python train.py --n_layer=8 --d_model=576 --n_head=6 --n_kv_head=2 --head_dim=96 --d_mlp=2304 --vocab_size=16384 --activation="squared_relu" --norm="rmsnorm" --norm_place="pre" --norm_eps=1e-05 --positions="rope" --rope_base=484000.0 --rope_fraction=1.0 --qk_norm=true --attn_scale=0.123 --bias="none" --tie_embeddings=false --parallel_block=false --extras=["some layers without attention", "local attention windows", "gated attention", "exclusive self-attention", "capped logits"] --init="normal" --init_std_qkv=0.0235 --init_std_o=0.00588 --init_std_up=0.0235 --init_std_down=0.00588 --optimizer="adamw" --lr=0.001 --lr_mult_qkv=0.7 --lr_mult_o=0.925 --beta1=0.9 --beta2=0.95 --lr_head=0.0031 --warmup_steps=275 --schedule="wsd" --decay_fraction=0.763 --decay_shape="linear" --final_lr_fraction=0.0 --batch_tokens=65536 --seq_len=1536 --doc_mask=true --train_tokens=529500000 --steps=8080 --dataset="wikipedia_en"
Each number is 500 + 50 x the weight over its row's rms, rounded and kept within 0 to 999. Layers, rows and columns count from 0. Numbers have three digits each. The size before them is the row's rms in percent of the matrix's.

# layer 3 MLP up, 2304x576, rms 0.0431, rows 1750-1894, columns 0-95
101:547434424510475495469570441417450507467450366526464432512549544465511522547465561450539498547441517435487558420481541493488525514567494468619515458485494584537503367467566568532469510484536456448548454546643542492545627465580529487422462500463457525513482425488472538471443478527480477505
113:546493497479513518448563453517507487488550490498562540439590488512530498433543468452455498531481486357380484505522538511448499517506486477511567454488474484467543534530598485564441499523471497512522381515510550496528530428514552500464565510495455456422488518539590555513522462448625491502
089:487519491511617403511482562454522541555453480500549568446535452536483462523409456525464484506460511539487443509540445455465518482536565377508540494539455565545521408560450398563509484607433470479455504511435563505507437529516475426464558492361498482431569488417508529457433432455563400523
097:616497480430512406504446389375535524544439483598450493563483524552515494441527532520518543508382560482518591485425499485489439536464558575535480544554523525424505531383532462483542515490593436556487598465433475504434510505386482558621579597455515408554506526532472530425535543480463428412
098:550540435508613451387492520546493511515444493456533470517511514519542493417473425545433497506549555465561549501533549467519514427474553476494559549526510521519502555474441527493528545568548617530505467507500461482562629517438532540470524524564480501519451605532551457615531426558451470514
121:536540430541540486523484484542507478500509464513508469530558615452403527515458507495440442528513485482418460485476507470555486528565492479523493557534424482387426513485500510539499527399563485518524515489507566396507488512447574436549478432417520463480432474504446549342374439530426528459
113:459462437458527639492561506484482527465557523529467445478451530563446541455501452572562535475541585454493511492479535518554516481458514539484520464519558566494484439476528535525528400531483542483478543441419544465506581488510475526507505555472522496553540453536580533483478503506553601460
103:595524496472554535464541485517506490470519423424586504486512547509419518449481469557470531538486530464472572450495380601550525531579527443530540447455502495483562497554473559486541521532519499478540448525545583498536533456469487556470468477528552432531462500447565557501568521513486483505
106:522575478627582464452645550501489487471550525554551424557455541519516379390468475441545506586530521452533486457482568505554525471455523502491424475545553531480477447536503398483438490570459456501591592413514462583545549495448543433564451503462471492482501440495515557414475492596455476400
093:518368463550538568536474439561540509506496476445474595555450539542529499524527512533468465468551476360391578535528509513451486489469572469540473486541490543446503537525536500409531522507474541456470564506449547547628611460436482542537542561467530532528465438510557437491574532505491402478
105:508455432423544467488434417524546420551510517540482557520414441477439486498491539453501449531497482514486531509564506390448579497539535525469466560544475429518486465506515523399570568470560460518537505535503576505474411535463522568453567491542485421531478487429523492482610551448460415442
112:524477472511524567541490521554507513523566569574432450515516493521447568499553528411449538484475569439504494429547501518432546507554502534596524522483429528415481529501465493432458519544482490495458525562493482448495568515572504541499532599462540457436435505479498463504521498511575394524
103:463539356545554483435537519481380484485439545475463483484543492450495460551517466520568526534489551437548509547450516504488591500456562467485472459429623472483468486521548422476538481547456461537596569389442477484533579569458549464468511567566544554548562421471497562543482516516443442492
110:468517418483537517487537472549449552444482480437585397555396484401418432528513470387560481495500525453532510499611584507453409503579481484459555459520471505461427477493563509491418497560414583446512575548547506419601521417552516497532586532470427503526472433601506474566429455491494449462
094:446434487468446444400515488564469485420530451498561461534510519490516525421535465536502508521571576491546512573433498530477487535483549540459515553516467419504561528481552453557520550486511428524359624478514590529474638475434512566519455401537590446488596526512508481534536430566499494523
101:435539473618554587430602504609530486396490415527554447435496518539476429555528501445422510478469488492387511459506604421587580478553516431530510505581471486519503561561460577449446435525483501511466476437557518489547516424550535381557505437492544414489557456450544446529411439515533520511
094:480510472522468412374469480490477529591490456518458581496493560519552434540454507502497434558631518358450567467384477475467479546507443507531437481485517440480546399408479525451545491500501510444480546569489552406478621449575449473491522544521524523496525527510448463482538558595505462520
092:503533447614528595475532542482523469478407609557460428499540585553479542456411590502541539663488490475434472576528478581499444525500590481503542488440522515558436536445407394535598494535444505546537506488589426533489525475471531447494608535480623526510496495484417505505450510478512444521
101:500441449480577464349592545507430483522510465429486570388520580533510521523486455412560505473537579515475459454523529458518515538489538428554418538571532513470407440508413499495495507518545524395477456549579544519468521520518541550431561437470431566496582436460567535458503553534515428531
099:419485485491520609391472500473549514502539445497485544406473486634469509558530514489524532546507534438423550499404438420540452471492456546562513394533624451521438435484553446521468448427489474529453581435498555510518476506522463528467578499535533557540602412429463537556479484461553515508
103:496486496497565533509590520479538526456516577629438509546503589463459454542507397494490532527445527461543503484506519510458478526529613548506617499564515464401469473494603517474515518561553510559451625492439423423495519472432490566521590522400483470457570480477515508471543433482545554462
095:562537477567540510516452436468458495491412517543495456493415433554513417464500499542391564546555521505535533465406463517543443486419575510444523524561508549561437498453545469552383419494445466535453485545500562473552473430527559489599474516428548461524479496401527505526503444499516431450
097:499427461502503520492451478514556500461454491564381504519525447456485412423493484489514478479518527551443434518509486603417530501491418466511509552524398600495533427521520421585504497490558536453367390508589419499561475495490478492529516575450562394510430505462426458416439450538515482526
093:364530443490464470434517484463397499521506537532458552457533405503419471559476579499532473529517592401482559484536458443518535459457507476480471487565645444458496471400588382464514490508449475420554508419543609545497567544559529474534490480468469539486543455449461571532496395509598546468
091:495498400493440448509494393439502452462398506530517499553471563510442379428495505476495507518539508493511441459473513498514485515373538542571472544481570545427393450401509581447443510565508411485502529498494603507606535414534464476523479475491551469565543521479455570566473557501528525544
103:521452478464498412489503440492390522481470463438363485470489504460468482509522479526454500440549523492497496478523533568437617537406532594436608578495532495444471449473445495559510495564460395508479472511469487562595485495498540542513525519596595514528472569492446548442430526499427464534
108:541523470408438538381483517485484468401484485519507483463541496472439468466513443459565584481458452462468521558592603485487583469567434495495571534542454568466523511552546554599524480471530475511459500586525501436445546480541511570570517553499504502544556505417537497517451471467459478521
090:422490461543426486402442485514495387522487580439458585482407489477496445479510529540518518525608535492365535421522511599399524566489425454553527506478530523570534514536416484514500503476430473560491511497588460520518474528473474492480516440582460489531431480536505526485592528495533545491
102:444425502538457443422546456344477495442411557486444567517476557450369433591496416451486479510636553404476493472470443551523531485469473535571502439534562474494388485507434499543530496521522439459466430520434498544520473420548475484512431429533557497531504466453439469502529407492472523535
098:456485487527514438483492541547447437467419612497517501527496471578488545510462499444435508465566526538453384395511492503489627544460591560442505573513464477503425485502461518554447463428513424500456463422503523405558506405416444491461550503526561479478530497495402544444565537418558514483
099:540475426477554488472561518446515518477408521583471455558444467491515450447484483518403483527525482453489533539479499513471457497420456452512466485651514558447507478517526424437480490511484495470494528496488520484430456533527464501488559612479481475512489454508420586510501569481487434467
119:527484482527527452504545459517568455451528481532569482479528479465493523517526503535473457586492539457507511468463518565429497495460550480544546475557585507446405494408508446461478544515537485530530444542467615397470510514571593537539500625506456509472500506481505463514477506502511508561
099:520512441465542519482459493498516405519435461504423495593448484489446524532504481436503463457502498515530438449619548504489511458542476475517492446509484481487484489465480533475437513477462464506511448529508502402506606520536455394496459525604468475492439491544469575499487518463471545507
088:385608373530536480471547485554486412451446536491454484487456536546473490452512552497532453525460530428519523456474515477512580512527431427513447486589652511416491450461584449469444446527479479563511579476442499443525536507535541544509526578457517437411488533418513484484499555463564499462
083:465503515563562578494612539431490534436458511499459539407422537450531579538438589435545476584509500442420527490490510488478398480515542496526543466524523442525496450493422507560450353499534613531468478480627547509500488486439509489550485459503431459491564494465568482439508437486470544455
104:531470487519528542442409478497501466422484540499488541532525464458437542470435477520451512509496513392476555511508521469497549469519515472457555441525574655442520581485511443473563485462518459387525586472461547554543539515533543520461566596503634465447512538462513572605534531493522520574
098:571576494430524435526604433403507541482467523486506592509539515489489543491488447495504453490496513516480478462569575531447512584492474435563434478533485428339534502525520568582575418441538500417524520541509483478444479517504595558463494459524464530408442504496405591461459541489462518524
100:472522470509478411478511562420477570518492512543495487504517579583383427638559449547485517621563454465487597529515479452538525470335547423498383429482573646514500509472496487562447456429576434504411503428494482470569526501561432520534460475494544554536489539569381580438461418543496399479
093:570552501556499570410545534525491518500529514493543520466409500432517534522494544506437461537576513545482606462423464537435490526517585460473469511529505517493535451503575433444541546481475579536512508490492600531615474534508420481527498507502448462505557416475442602520504462444486538473
092:560421501522500501509564480429416422529461458529515362517485545470520493408451519462438431490650496588431497466436499450443629513510571559549426583621499458518480536495501412480504492608526572462535498580493493510496455520441498406611501482590529483468425431517499545582490439523624503466
104:556471381498504577474533537467527470534545400496468576486431619574496537545473503525499545519550462527438511582432505465390514463485510489471555453481468623519479470470547497462527447561517485532539486433463565430615469504458459547593507539500508474513535551607512528533468476528566482529
107:511374475481571475512458477393418486505534565439467428486469487485450534543560494546433443543550546484518486432528476526528556516495493539450581563578571533441472582561449491507432457540511420443407566458432494459564480476527453441470457456474573465455480548556460510394495467533506501496
102:595584447563506441543431511482515464536516491523441531494453484489454596521390524535473495493428446469501462487448418483452588534517531460461457510494502548489396476415412433599496476555563481490572504467516402429470511449466555368448464428470568447409400518516468517452535444501531492455
100:541563459449560501511438427642464481403438500469446471542569502523464485562607489585546535479468583489463471493479488522493551527433444541503498524661625547480509460494572563556619493534486553398492506553486423403456543538413538480557558538540510496497534398511542571474485525463485549500
103:443458483475517434524493363527370532536485617686454485508470520545513520517496486506454411485524490419463522509569540532404532536407585501532463532535580532503555502438521414449505404496540615413585393471489475465524461472527496539491487491485542451552553486556623539516514496550459531526
096:540481479449518417492546586523419587543567529530518593500599480522538464479514491584526514456574562426478424544516512557501522539494531540490606626544514475450465516641484471591538372551489443510524498453533488502515614492452460461509533472462441459482384536483561488400503447460464456488
084:452538494552508389475462612454540495504511462498527602498407590391514376495429563470649457450533588413460551442454511465480424567402580564481587511517479531475514471454533417496519442492565505546573525458555515495484549501474526521458448516643512550525526485555527592427536510440487529536
101:509515422471515494542512548511495506490524492473568536489525507539427458587434507542571488527585572515523539461514575452467572588478486440566530473574439531503516420464591486432466473526490527493501489591529601395500524460524492472569509577437436456416462463509420423558430537571572456452
090:507466426623450560459442553515427475555463541475478485437463490501602469496426547502469396525508452469426543501441488474468409534541439480494496481462519496549531501488507447437408494567500502552464554402513455477483530543472518359539490540557524550507486466487532448479520494538440532496
102:507453470532459480539529522447500571445533563630470424527522493528465558494501456469554450509550564513480520367547426369515517552548554531578454486545569458466536552422512400509460535539501438516527423484429469378476477485525455432521570563489588444525410399524480499553419555579504521496
106:469489508498592461456522409554465515529538492458414400485472475495506471509334566450485526494542525451506504521517548376530462544493457550572485566426572456458561489463544448398462511393488458440439473455453560512505507521436440586494623469442526511517501435474447494406426523548579498467
111:525523472507517483499525495475516455460508411451541502451481481515363520427526402498576487610538556512482477478559470530427482456509481497575608495577459470461473512624462526449442523428510481523455561485458485469609544386467503542446593550542516406411486547434542537491539446504478496496
114:503479480491471480515459499561464429371497549477531482446519558643443481541452492538500522479556488521415506455587461466458516566545470538467500546495519618542484565391351568471462388405449560471502491491551497396584418428413468505520486458493516476509480538570513426473484433567485513483
104:510414481479497499533481555533413521486540458496509434482503507511412531483475549547396557519562552543510472545436484495524467507506547459496541610475502583419485557574550455561499475536524510530509524467496543345483492557446493550482609553473560496474469512566492549402517480479500496383
102:437573471492502478567488453518489512552594529464449530456494491537536524435452511547426428519455487456421477539612592532481454502521489476494524516551448592477438453568586481479542483476521508514501482505502498522489522489413476478556614533486438430546577581561394506468432562522511451496
088:506512468459492458528535516469459439401494442505530563471479497644461562480504502463541491510422506561493408496577564445434560472416490550575418550477522594402474446460548479461431539512498446475456493534480468495461535522556498462501546599508477551613517475481451501417417502518533521527
100:543452506502416517502600422524469554436485555570514464453527539635513511502473524352499485457497536585485592484495568395460533482623466536599487463473494597518485443476527546466536439506461561499504426514603501500524541512467466481458510588508476515544501364528532465449450467536498441535
106:480555476469507541435527530445480521549445443481484516529335623574437538429488497417623494487480506409473505527535480471348518507531453509536523485501649563434461423423527458485578467589537404409461527391519482464495504451423525513511465463484497485420522454470454571475470467508563484414
098:549426477559531559459499548520520529505542534419536429350548600591460505572514450479498575520521492530459493492431476517550637461506474491540540465561567533515420415528506479433499469572444496478466514565511434382602473491532470467542488564479542507573518353507477419517464509587580506526
115:465516498548572434465562473479522368453440534486537460478480531550466532584563424509533492479572498481561459495450503516528518459489474449481466475461491480494402561502441549527531510531437489483466480509521478388525458454542473506475486477423563447407463472485453564513533498610543509435
111:508450500479498613504471508497448544520489562497514573421608534573477499470526396459517548464529492518437458478551530581386413468490501495471560490553502621539456384460512509538512418513438524435543434544587522500468499514566450457646490546527538505542606516602530470359523531446416432591
091:566494379500522468508470522412531462444421540535422466551504471525512515491537458574529406528468539557514629527514564535521511490482491489497569619498487450420655528477573444475467488418574470527481556499457434421533561474458503473533571595483496455490413530494426520465478470444465548518
105:503487441543494574526551552558488508546552521515585485485493509554497539451453527547531540593533494486407567510531491414501537557585465525536561520558459472437475512563513475504478444565466544446528475432530498460476486440559416493527457450554552465529585485504558469476553537509480528483
111:558509497401579474446421470546471508555517532569466509471513504501473394512383472455610486468565558476502589436521457544507527533499548558524442516498589574406539427523576544413428538557511440528422497404459468465516474548506492484578437525478433430505516525475448495495469597506494438500
106:483434400426550481369551482535471499534547401487441441503514433493467451553558509503593512426542541518485552430570532424472450456461454461525539534557571483439529456505604412466500590513418380444592549467433496484487437536542462528401507474435519482545462480464450434454435565555521492569
101:430574394494520527391562464458455542423404424498521498442435428541379457452473419456628483539558587507500470445512454540425422555422472479517586451551492590508457505489547558550433552553468475451548605539643499476468535485475510498402530537547551499512645447527421471484467559466547559451
095:520486473570391441516468488484395453548583433598439502446508471465542454596510427472492539428574546468529491424458405544422509501449581561533490425555536579549460402471381489390411455455498512521488431509548489491449475507459605444502449467426557513508521407501521558543427426435483438491
092:570543475452531591510513457385402482473574504490475466570528560408453432562464482564592481507580579508529538399481500506467497684471531493505431449544499541429526529480510487440404415499402613427571569564603496443507496475478543426505469515465412512472417562412520477505448506474501542436
094:484478476426505457530520445540424547524503549493466510540426597506500527468455449532608532507550497591481530485499590484468533563468565510601549492509524552471552457352404539590496533493551466454530459475507486517500606398438490442503500553513574531548440539468348508434426571624407379503
112:552601489466419559563540499536446506523500453478552579516549540451477441427542481535475517502549496540513516549554521501420522499469544489510498507440589487472493503549500591480330450554568550487485513586622529404435601375488441518420497516561506527394515474515499566510453523450606430488
097:422526459573614455412520428472552428484462496513530527500537542586483384517563414498510451511529411493452454478441468426520437397479606511493429583446457585575454447407513546475424562530426477448513604427474500501536544472511476504488496483515493510494466503494471479562458493459471546519
110:580437511486583440490458470525575448507539549465425349542542472536417368506547456493494483465520498557485543473487540477503498529504514539461438583582517555446414547451402451468445604487528438580495464447507473429507449493535545521516466474441580449525483461461510592496471512551567443496
080:530478513505509594482487458462534426503486452564485461460523541516411421549421538467540512604447521419472490533430446498530434492553517422623573408558477494499496538483459493554466494537449527482462552515486545478484489545489451516520563546426520432521606404447437558487537525610556473495
107:470556481471493491512510411470512578454452470551522586427522549532525536440586498381529387603498454544554548455564568459435539446547485488510522449506498539376458497538450554466441427538505556526471446494604547500481600447466508525451588565471494468502559448652528468531548409517504510502
113:461405464486466491462504401466494567468515462525448413472457503551491505491461557505485523539543517508504541517577511523498474495416506513455498536507473545463540479467528531524396491453444509489472438444480536504524572467462414514527540545487489485538438572528542412535527467449525521526
114:500575447510583408570502489465446427445506451466489498482525494603466591452536544484423434516457453463460504440498573460513478475518556466537547427480514538578518460534544490466528475494536522361519512541507435449454556476457586470506423559557486478448531496474461536480533493567471517490
108:503466488373543562586479429593467486456505491522428525498521537531431550470514386569384600455510549517489548459491537530543533572531548485448485535451463487390562489478498486545424556476509418460510585375518462444528503558444597462506451536539506421495451494518430469503493576465561479482
101:488505476444445489483484548497481485500431427584441438425423559585433511454525419534633507437487480492476468510640551469508468520513542500478454538519467554469528540478456453549476352523519492507451437453472452512554524461424572464524555508487438568564633508517478471464495467566535492550
093:557418474542510458437502449516407508552505557587485557394482545500561507546427537519452516534528492372403479454498495517549441506446483416522522427492589544451470505458491521450515596460491444480517519464562488543537492507484454469587570432429456478474530490494523562539491476538469397553
095:555404498511480473526433532402425476462459572614533464482400575485508435497463507590531397515520537535474448540505454495488670520369480498512481498521548511556502535491466467586524460519602504600436495506521455420524586557524466421528521465559460468562490481492497576480502517534473524529
088:431491487433540445552437499512463378450557514545426450508462485521546511533530450503570542483479507530504456474483422513518506486398551496495430502447585497509482513498423449550516480499514422526501472516483554516490542536458544508576530466456609426442476511485490588484518426511559419563
102:477459526544491497502413407493472478474454550493442450438460464494528392410458450551459463515533490493396476521531537399482515440564534503468466577545570550474574522563543478457578470575523525557468543560529405525514524506463525478492481552543422364505450478537484592490464462473446545463
104:468555384539493540491573481527490601616445513627493477482550473570328481427494555445571532493483571478479484501533549511471533577492515503464509456529501553422519478558429457563514511524403529504475535463524512547555478474467541457499524467494478532431504536440479513470512545518566451345
100:526416505572530481498446485480470490462439423489481394502404434483472549505478393503401543500539499559557524419577511562475529516543420444530500541443467514559554498498559449540487497508540473504394414460456445470506506445491623533532536509492465538506428497449566561482488450470420511483
095:540529464470640421513535554528514526558469499606429487540569520554511499506503497498480468530409526450469506558515526457445520463516550459416521551547504473526505498422476506457459547484469554480496382539486418482501574503485571550498545545448507574481469426448464412524524523608454458501
108:413494475484645518477473543491487456425504423513532521527544569483524576533513526468499412552526450477483508508526500485522478522581553419608493450496513478500539555453502467468539422576399527484567514484413505521541500449488507561489546538434382405512590540478516530429442440550547483413
097:521580464483491463579514556473458389539470432533484393425468550585417471531504425487600526562466491530503465458502547529453638439496498478511422481580599609355429518528426480471460480526540462549486549487574534458494544498489512477443554623489509527419462535443547538461474467529533485483
099:489535490405517527509565485524525562477441499482429544510500542484544450520465501395503446457460535450518462563596571490567529537536517509539476576503514532530559397553490538511426442535587474475459468484489379509450474507495461458471550482482501500470611415416484526429463472515561438475
093:531431459446583517493528589497429526529494524588380447486511463521512502510478458465549446481485602477470512435412647500542598506429580455531518508626500493463499472462524463506459531540486492506504507499520441496504453568508468466500523529476455500466472481428481506496512488495524483445
104:511514498606469539457503573514556473498524416427476419556445498494488415551428411421529535523484548519444524442534490421414527488507543552547553501553472494457448494637509442449484474533460557459454536555562509355421470458538505548442496436542491392513498404478538471600428523601518512487
092:419414502490472524434527548579469512582569438522374577459562484496482472530531435484561473415508535528479440469469482597480531493492438498513462526580501489511417532517451531497468399578408486488569514447504483494529516452463495466489522435534437518456579512541537518544487513498466476477
102:490544409566561564461496440463570421476486389533469462514549509597485464507516486506490419488502547509449464449506553500475485510486524525514477474545484453476436517508498479462459448512465527482488492496635533495496597482512514492484469404480435498498507531472540466545482528506463415450
110:407419494453575501529622465499439492506528535524526500427392490473506539447540457503493491478631536443507465542504385432531471515567549485431465484502547460430497585446431432440485560571462345507425584501441565510542536496433432523473448509424511494452548464563459589498434474585594505443
115:489396500446496515471531386488482510453508579553452501440527505448526527499437487443415467540396493504519470562482550433479553598506478533560537495478558429417514523505564445522397499504574485489522529526453444466431503524441517447438554559543448472423512403548479504559432554545527518487
099:507532481529532475499520530420477467508465481551463498522457513484418488535619465391507513512495531451487416480477488483399487494446531441488501419561428537488423462495486454489518467533510533477478582591539509455483507399552507400473471444510481512486562455604481570480503551580473531496
103:469453487526444503499517497534382467447539544533501564522479569542491516527537513576523495562611464510519525546500528473476516527501461484584492548540488568559467487484482519536581417504467456396534487448487511513568498442468397514516577482517483549595587525550560518501531469554537445427
082:565496497561506530578536460447513439496547534464566422483534575483416472577531462586476485566569459492486505476486552459477581498511461535588470491531471553475439521556440534461487553574472519447529456482440529484480481539514386529550614502465437499503618519495552500453476497498575482499
112:562513480481546584515489523558492472491575489565428470467442451509461485468452518577503517574466526551427599467480519562463545550539600433521495439475476566392562531437583420526505566458512556499540435439493567465468563522534473464534499575576515438517478492494456595618453516448632513585
095:580534525500451481469508543483453575519499427505464518499528552570517482455488524507659538453548521502429490566588471588423510588485560459506580519523468478513552470501492536505490477488482492438559420470572499401572472362379491442471504505522526472468484487463541449537417505544577460484
089:501570464596481495521551527435537473500521490455482482576522474512435528583526478486520419471474486475384456419443514467391649467471540419520484528595495423405497517476506449450487493437435485430439546570466529457540475532560422504484593497481522547452493476487533495402585501473481529465
093:442482426443550501501449430433416534468423430537525479465566482517433537488455461447535505605541493515447453555533414530455523488527582425511460500510474601430442553424497510515528475446467375463337511426509552405518492496479402494430475463499569500447575536530435543464490519540540526527
092:536482490576494617464440552471375527457504495480548457488473530474530413591515527528539446476588515421471394494464456508458410537524514465555545521580597473581501422560536522557438366535495537496507456436591547459536568500542417445555467448454512491573474475437573502417514535526514516447
101:410570448422474456507459457457514525441487458525434479552379483619400470376565378551578549495400518379486503493478477513491491586381410516494465593477552479481507462513507435479509448465425482480511472464523460463562440303536421510529452540431519424499374563546426507472542500488501422524
058:429500515517465574594587473580537536480536549499490411504446443407578602546472546480479507405474471602539525561536568464509479466577472469511529429503486458499548519498552532458470562544431556536482490485451398558480416544488587480465465479503405472544426569612539441519596431409502537495
106:556527441462430389562474436414505492461515408484552494404528462497514511557487544511445495495498547496508531537536535460560551561517435536574619552500485462472496538445524475491472532498455537420534454476464490520448549350542458491473534469533471485542516521479475454530430544543521506474
096:507492454398518512474528515566573479495490477466490474466386526555457582476462514563557547503506559487507477547452528479474444536567528474501423548523488552425501470502504547424465503470447458486504503522577505395527538506486422447494581508470504399462471546631420491530547382452506501439
107:545587491463474517483498604436481521449571515564521593523617435509503543566523415461567516587519518488463476529623545438509486512590505472505580395477498519524494560538471572458493358514421503484526459489566545499449553490425548492512487500571500506437571440456502417565535464584536503517
095:629576441537512431533465524454415488539481502448543471473573595545522400554437522598577442497630524514468397460604447486480445593513482462476511600511508507519478435404460506520488503546519512561452476614522530460468505471511380456522529457498507493474501376491473483460440522460508509411
109:442489439441532444527499531484546501461510524572500432519485481587432476550525517379471465444484476539485510544504502454418508470407554425558468584612602491467524409616515448455480450446518407542541471437566480400623605523502565563449452522471505475526508400520523524496563506530491519434
106:527568469506536530489476521480468507538381481458396551527546476462428515469522485448552499533596561480505463486547532527429477623471489415613460490504513471459535479490555491452532540552544499449453590513552561473484547434502506478516439444526432416504453495468376469430480508539453424500
104:459417448457554430547509593549496460505427503491471499464571485562472489476519479578567499553529519545516542413455499576453460484449429556496498561499509517498499470438454514490609441446559432502535494531550538472664606461560435467602407490526595452456512528497449574439546459582572390512
107:448475436467530423528438549538494493542499509484445517531531493518524429425482489464456463500560711510425590505592485548510609523453454468488521522607480483443488573448572438502462512534497485451501606449537454440464461426447558457530515515507438476452548557436501421504506533567518449444
112:533454425482484489483538487547510487421529493598538431489545542416416470453533484497436550493478551542532515523589499467535551460423594471532426490543593434427527508488549440417478497521488480499528551480531639447501496515528512561427516486540477508465597409573516559605540514526570511482
103:541499506519504490487425480547476455391398533493499522477476491479435490467546480511492376552553569564544542496458443556509599531512514562507511543474427484468516381454599465503523536501523549483412598439521540509517547505527453455531511521554567500608519526532472555445482383521453480529
090:458487491435453443398523532492440521484578386539452547473577522478472522448516554556523420468423608467474462570467530574537525510465506471541398538487473531471544455463436558542512417458626499535606466548509451423559538465479579420415498451483468539556568439518536445475499531496482506556
081:446531517469558532552410461457470462514472532470574432524491542415510517537415435450558485554504584479437619463449591522454508607469554398469504503575523516435573473501577453474509461512544451480480629471516503455468512513516456461452561507493451490528519406546384464469517497515483454480
106:575496496503485519534513506493535558460567497549488531553562581474514584510436517426522558422538541565406472465523513412441591522537584469599497475576480484414435546546535494423433479507458434466449553493537487455503465454430463538472499488394498461522473496565488536512492467490548516466
095:532553468553626537475443499475415496621524457400499492439554486466533395506469536532496464593582498470477521509537482442347469540588569541529569489498505478433451531535431515427481464567488549521543469566525449496482461509547428537486406498556512518506434526609471585564517452488559493466
097:438527486475506461442516463378478473446546570431463516367493542515506491644469520511520484510555508427402499481435446483522492478560531507536486413470464434436488575518587389495531467538494501499419495483476561578436509476486483491531550440520550448567540426455556646474459435497478493472
105:441476435507448535564498465534465452444484513517453490514494545455502476548457509534420434457542521494418520570504544472533566547471519480616477510467536538511541499508485490495544475510502454511448432445462531491598433482507392486581540542481522460490502535521462535505416553524511471475
101:637561421529485495513540546492449561493434433524508527495516560532425506485532490451551511497532569507478513386532527489440399525420473528507462545547470511476481511492586479451400493434552498427457517537550607415610519536482417472549562457449443501518461445449470573436563449465494506473
104:444548441523517449466491478469478480495534408478538535482462559554491436477401395554557440499548439463413461492547475531481513527569453548446475566523521419516451420464542395486458375527475549487503445595445514466459537455508451457444510501520543461502490595422484527521404449495440569461
098:619488500504551415405443440498376462487482509461453507456438496510406486581430473509437439530466505449486536387458548569518479492460567578485577404503585573531452439490544513410501468474553506454536486519492509505532463447511465490554540542679539553528474451512388547440502603539509403494
109:489450468528571468417599534497429420565504589497507423492433489514538497604515531526560441521555484377443543466488423441431610526425513420604430503578499505527443483563519436472479528508530466358482545448458427611425460512502517485490555422598467506440545508533443489468454506509482530551
105:557407489468549469564535463516556507481489443533539441494595511522486460483521506536394530484514538493547525413526449547586586465523459561493477543511445548504421535506477504493525451544609456503405501432448498444565481457533486544534459452533542433512381556504492492419500502503444494452
094:485472486510491451464471452468479502448504486585407594525497484634372440522487501518540507568499486516521531521419551508499473515494527506479450528488611532538432493435348455605474465506473443554446573497457463391501546442481525578556394606544544513527472494439455479526553537471476585468
090:539512481516503521505530477490571476454453480571495439539477533597467570474526414518496466560505500425476374438460495396423512524435464500594530441557446501579453512583505516611465550493458485500471651508498451497411555534466531467469474557590559458445515546569511497472481614555477425644
109:489391494520570489379470443590510437566575469447546451394549508539416457549525407494504537566607530468497529376379489465520428589484549473434427546517578472425546443497571489379467425494478425465542478477503533515523479528568495498458459556531493524479523401420505504556533499505545427561
098:535402463508488514456546455549498580478545487484347438524496465547494423557483510466508498529467511505479544537481477499573478486618514468516529505508533497520471539536427363501560472471518466487501442435413458481534539424525422478498571603522504484473488428517518453531379482588613497424
103:445481473545497555520496491574529432491435540515556466487556507588463487549468411591445427498509501472423576525538556457525513530528480414564434479471450555531511479493536444555541578601472526488422533549593580428550499486542511461509508421512458375461541438463586496590381492453586393495
099:499464463469592540467475497526389511459411539502486529487537505653532554463519451532481430503521537459529526516431461481517497520503465386447535504573564587435403489485527386460475492509413509433498460427513511472513535513513460517523612536455483558459550511501428503527500543456446449467
100:446470471393600481510460594511478553488388510521432519469486505546462513533527463536550537551477592508447552457430553455410483535511511442505473564542529511480611476371540350442454481606404519513554502560478480454504524500583552532518546579442551485548478476482537508524544524543546420508
099:486494470525451494508469562471402448489496559464444484503450536526464434495460570487561506495518595499424520494448418514458422591499433435498354535562643488488412510523526466424585346565402418437541514404454537475513503560475411378435539409524481471479518625457440587508410491582485344549
096:494529492492558523489433444513490447501418495459486515548552531540512466453483438570561470514513548537442587490573385525480546511450431483511548553609474549454484511513539465438510505497543494400572564516490535419481484492467593523543529539489599488446457538531497464471469507520497469403
110:463538479592555455493499435507419506443473408572577479419529469547519492555493422345532486503500513460415501525516519490481531551518506421535497482513475560528523492470546462475425425581503530480601484549557471413479568441571391522491472532465541500439416423433483475582425451494532574436
098:522493466428483555493541362455502538530533397565505437527435481523437462555504577483452536551480501439508484465464431525515628440520545562627500497627484531569442500503510444528446488508521434443415527572515472435483444502458480572529503539404507439476513446506481525482510539503462549445
107:523517474448513495611492453531510449506501420571483570467561561516421505505446449528536397559503530534489474451472497480553599437472522552448511548584465519486419544441445476530515520527561499522513486496409432480467453432343523588607557503484551460471548495540468494490512545464504456420
082:524430524507516548550508473513488530470455524599461450522558547503498556472446526488568518584580624514452507437466518511470435556515588475540438539535516526509453446532497370538457420475521431515497567510533542479459516510489483454524595514470417456474558447420459483418382466525475400515
096:424571497572531464466436498512511447439382492535426500568514449526386474450517379498549499539580570489472510513555448530482518528546586562585449578486446537434436526487466534584532495452436436431464473498518564474484578500440571567494552570559509451539480495508509524424462480573438489509
096:523536489588424599440595581545515511569538504502537454469504569475499545473530502515524553470449484391529537527486554503477366474492463501475560468616528541524481397385420543576600410520560508543547513538516403542545534438553503567522562446559505510500576446474556526554528503548461530502
093:523445504434474556638528540547556523470398457561461532482515431464462555500445577451529510482483544492457547459486593441496532591469576480530451515486454459505516505483511418534518493469456455491561588452541470445546505455330542522551495506454529398474551491532539569541550527420507452591
091:577489451564485572421560525413471526517487465488513460517526492609497411630506528495541525522510551437402471437452476536477402515531538493519491482619548510484477447503497484395489373574439528417605526560567411484500507485479481424471533570535453504548486501535528453467470480548458520492
107:499495462547512526539487561497512495530398525605468528497537489492526546495570509507459427509449484541439583419437565578490572526531614438474427541517476556485558609510545442450524418507466505509534508502474523486426546507390491475509559606572534420430487603429550527521576573487493445502
099:562414485472513540524454481555472510559512516513430418503522510580456388542552504546485561498554540544489582519538547422466602558476434527466542546572509556490476538487514418449526415520487503482446465562480527462493558459608565570573435566488491518508564483504513504495412488521471442452
107:509451484503462526568554462528380462579565443495441460445541540638508427525448458499496509495515518505466494458565443458540534507399563574522521508474549495500403439461535540549605411613529417462554516487492553517535598538552473432578490561559544457414468520501531551454498498429466438379